config.toml
n_head = 6
n_kv_head = 6
activation = "swiglu"
rope_fraction = 1.0
qk_norm = false
attn_scale = 0.125
lr = 0.00102
beta1 = 0.9
warmup_steps = 370
seq_len = 256
doc_mask = false
dataset = "wikipedia_en"
Each number is 50 + 10 x the weight over its row's rms, rounded and kept within 0 to 99. Layers, rows and columns count from 0. The size before them is the row's rms in percent of the matrix's.

# layer 2 MLP up, 1024x384, rms 0.0448, rows 221-225, columns 96-191
101:35 56 53 53 55 51 48 53 41 60 47 65 59 61 61 49 62 60 48 53 50 66 56 45 49 44 51 63 46 27 44 46 43 47 57 59 56 55 52 33 56 63 40 36 41 41 40 33 36 49 36 44 34 45 37 38 55 45 35 46 57 22 45 38 34 60 51 44 38 28 28 50 43 34 51 42 43 57 33 65 37 55 36 44 50 58 46 53 47 64 59 43 49 29 45 49
096:42 43 38 55 62 42 63 63 44 65 50 55 64 66 54 48 41 58 51 64 32 60 56 52 57 47 56 51 70 40 41 50 50 56 43 46 37 67 61 53 56 54 53 50 45 33 59 52 64 40 38 46 62 49 40 43 41 45 49 60 31 55 55 54 45 62 42 52 41 66 46 44 48 69 53 30 49 52 57 59 40 45 56 62 53 53 36 49 51 46 52 45 53 45 67 50
106:41 54 65 59 34 48 46 64 50 62 55 61 58 37 37 47 42 31 59 28 64 64 33 64 42 48 63 52 43 42 60 60 62 51 49 49 48 28 38 59 38 32 30 66 50 69 26 50 42 41 53 46 61 42 59 38 46 39 41 44 50 38 46 44 61 47 48 52 55 29 60 47 54 63 49 37 53 43 50 46 53 55 45 47 54 52 52 45 49 56 51 39 62 51 58 51
102:47 62 75 49 52 49 54 57 70 38 32 43 48 53 35 47 51 48 55 56 52 48 38 59 35 61 61 53 36 68 55 48 63 48 47 62 42 30 53 35 45 53 64 60 59 42 32 64 46 46 53 57 47 57 37 61 52 47 58 47 32 48 38 47 63 44 50 53 58 56 61 29 53 44 61 67 37 54 48 50 43 57 53 37 65 48 43 39 64 57 52 51 56 41 58 65
089:53 39 54 41 52 45 38 67 53 54 49 68 48 49 29 45 42 38 56 36 40 51 51 66 50 44 43 52 48 47 63 43 56 38 32 51 46 45 45 72 39 49 55 56 33 53 47 39 53 57 66 54 56 29 75 60 58 47 40 42 61 55 44 52 53 44 42 62 61 53 47 52 36 53 53 53 50 64 56 40 53 57 37 59 60 64 53 40 40 44 47 35 65 57 50 38
# layer 2 MLP down (transposed), 1024x384, rms 0.0384, rows 221-225, columns 96-191
096:56 57 50 59 67 43 45 45 43 44 48 43 30 44 56 55 37 51 53 35 45 49 53 37 66 45 42 56 46 34 50 69 31 44 57 49 46 59 51 34 52 54 75 59 66 37 58 41 56 40 61 42 55 70 45 55 55 63 55 54 66 68 70 44 42 44 57 39 55 76 55 34 42 49 40 46 78 49 60 44 51 45 35 52 61 41 59 53 63 40 43 45 49 54 61 59
102:72 71 64 48 53 68 45 35 50 40 59 57 34 54 52 52 55 45 59 52 55 46 53 40 51 55 58 60 52 50 61 59 47 45 46 41 54 49 57 64 45 50 62 55 41 73 48 56 49 70 50 55 33 51 58 50 42 44 62 52 56 37 51 36 50 52 37 53 37 58 54 65 52 37 42 68 39 65 36 66 52 57 61 30 39 40 58 50 67 52 58 55 52 63 40 59
111:64 50 55 71 40 57 46 59 56 60 48 57 40 29 47 51 56 48 41 39 62 69 44 66 50 52 69 46 42 53 40 56 71 36 52 51 40 32 34 69 52 40 47 58 55 64 27 61 18 45 43 40 61 52 54 60 36 48 57 59 47 41 50 52 54 48 31 60 54 33 66 66 43 62 47 48 52 58 61 55 61 44 29 45 50 58 46 27 48 46 47 50 45 62 51 43
098:45 29 41 44 37 54 57 44 51 53 53 66 43 49 66 50 41 56 58 31 58 41 58 50 42 40 45 49 54 54 49 40 38 41 43 41 41 64 52 53 64 63 48 65 42 54 47 49 45 45 53 40 30 61 64 38 41 47 59 53 52 55 49 29 54 51 73 59 38 58 44 49 48 59 46 49 66 45 54 39 49 46 47 50 35 41 58 38 53 25 36 59 44 48 54 61
094:60 54 53 56 68 50 66 33 44 48 61 50 49 41 42 49 56 41 56 43 50 63 54 57 69 48 49 59 47 45 63 66 46 60 43 47 54 37 72 47 61 61 32 50 49 59 47 68 52 54 62 40 52 42 54 58 62 36 40 47 64 67 56 39 34 47 56 57 70 51 21 45 40 45 63 64 74 39 32 37 45 66 64 55 48 52 46 48 62 34 53 58 49 53 42 30
# layer 2 MLP gate, 1024x384, rms 0.0464, rows 222-226, columns 96-191
107:51 50 55 40 46 67 57 43 46 60 45 57 47 42 44 58 45 50 44 49 58 46 49 55 63 42 63 51 54 43 43 41 55 65 49 40 37 67 42 52 72 40 50 48 44 38 41 54 43 36 55 69 42 35 72 41 43 50 62 25 33 53 50 57 67 39 38 42 68 37 54 63 64 50 59 44 53 43 54 39 38 54 38 46 59 56 56 51 49 74 53 57 66 51 37 44
106:65 43 40 44 59 44 60 39 40 46 52 41 30 56 53 64 48 59 57 62 55 67 58 51 44 51 57 48 43 67 30 47 46 31 34 62 44 42 45 54 51 65 73 61 63 33 62 51 37 57 35 53 37 56 47 74 60 66 54 57 38 65 48 81 44 59 42 68 38 58 58 55 50 52 46 64 68 63 51 51 59 40 33 46 30 46 58 46 45 45 44 57 56 65 60 33
103:61 56 63 43 39 36 58 55 65 48 33 38 77 48 33 53 38 43 57 39 49 53 46 58 33 53 52 47 53 30 65 52 39 63 43 65 48 60 55 35 44 52 43 60 58 35 33 43 51 54 56 57 62 37 51 57 64 68 59 36 36 62 52 63 35 57 55 30 48 35 44 31 45 49 45 49 49 42 39 41 47 65 32 51 59 63 52 62 54 71 46 62 68 56 40 53
092:45 65 42 50 55 40 68 37 26 59 72 55 43 48 57 44 45 42 61 53 52 63 59 33 39 47 46 49 53 51 49 63 45 52 57 57 45 46 73 38 55 58 42 59 53 53 52 71 40 49 58 46 60 40 54 52 42 46 65 50 58 53 43 63 35 53 53 57 54 45 40 43 57 42 54 56 60 34 26 46 55 44 67 39 43 39 59 47 63 40 41 53 41 50 54 38
100:52 51 57 53 59 55 59 48 49 54 50 49 59 43 50 33 44 40 50 51 62 44 48 53 41 53 50 33 59 51 55 41 50 47 44 47 53 37 51 53 37 60 37 61 46 48 47 44 54 65 55 49 51 46 71 52 46 45 45 42 53 59 49 64 40 55 30 46 51 40 67 37 51 44 58 47 58 39 35 37 45 53 40 53 41 41 46 59 63 64 51 43 54 61 57 45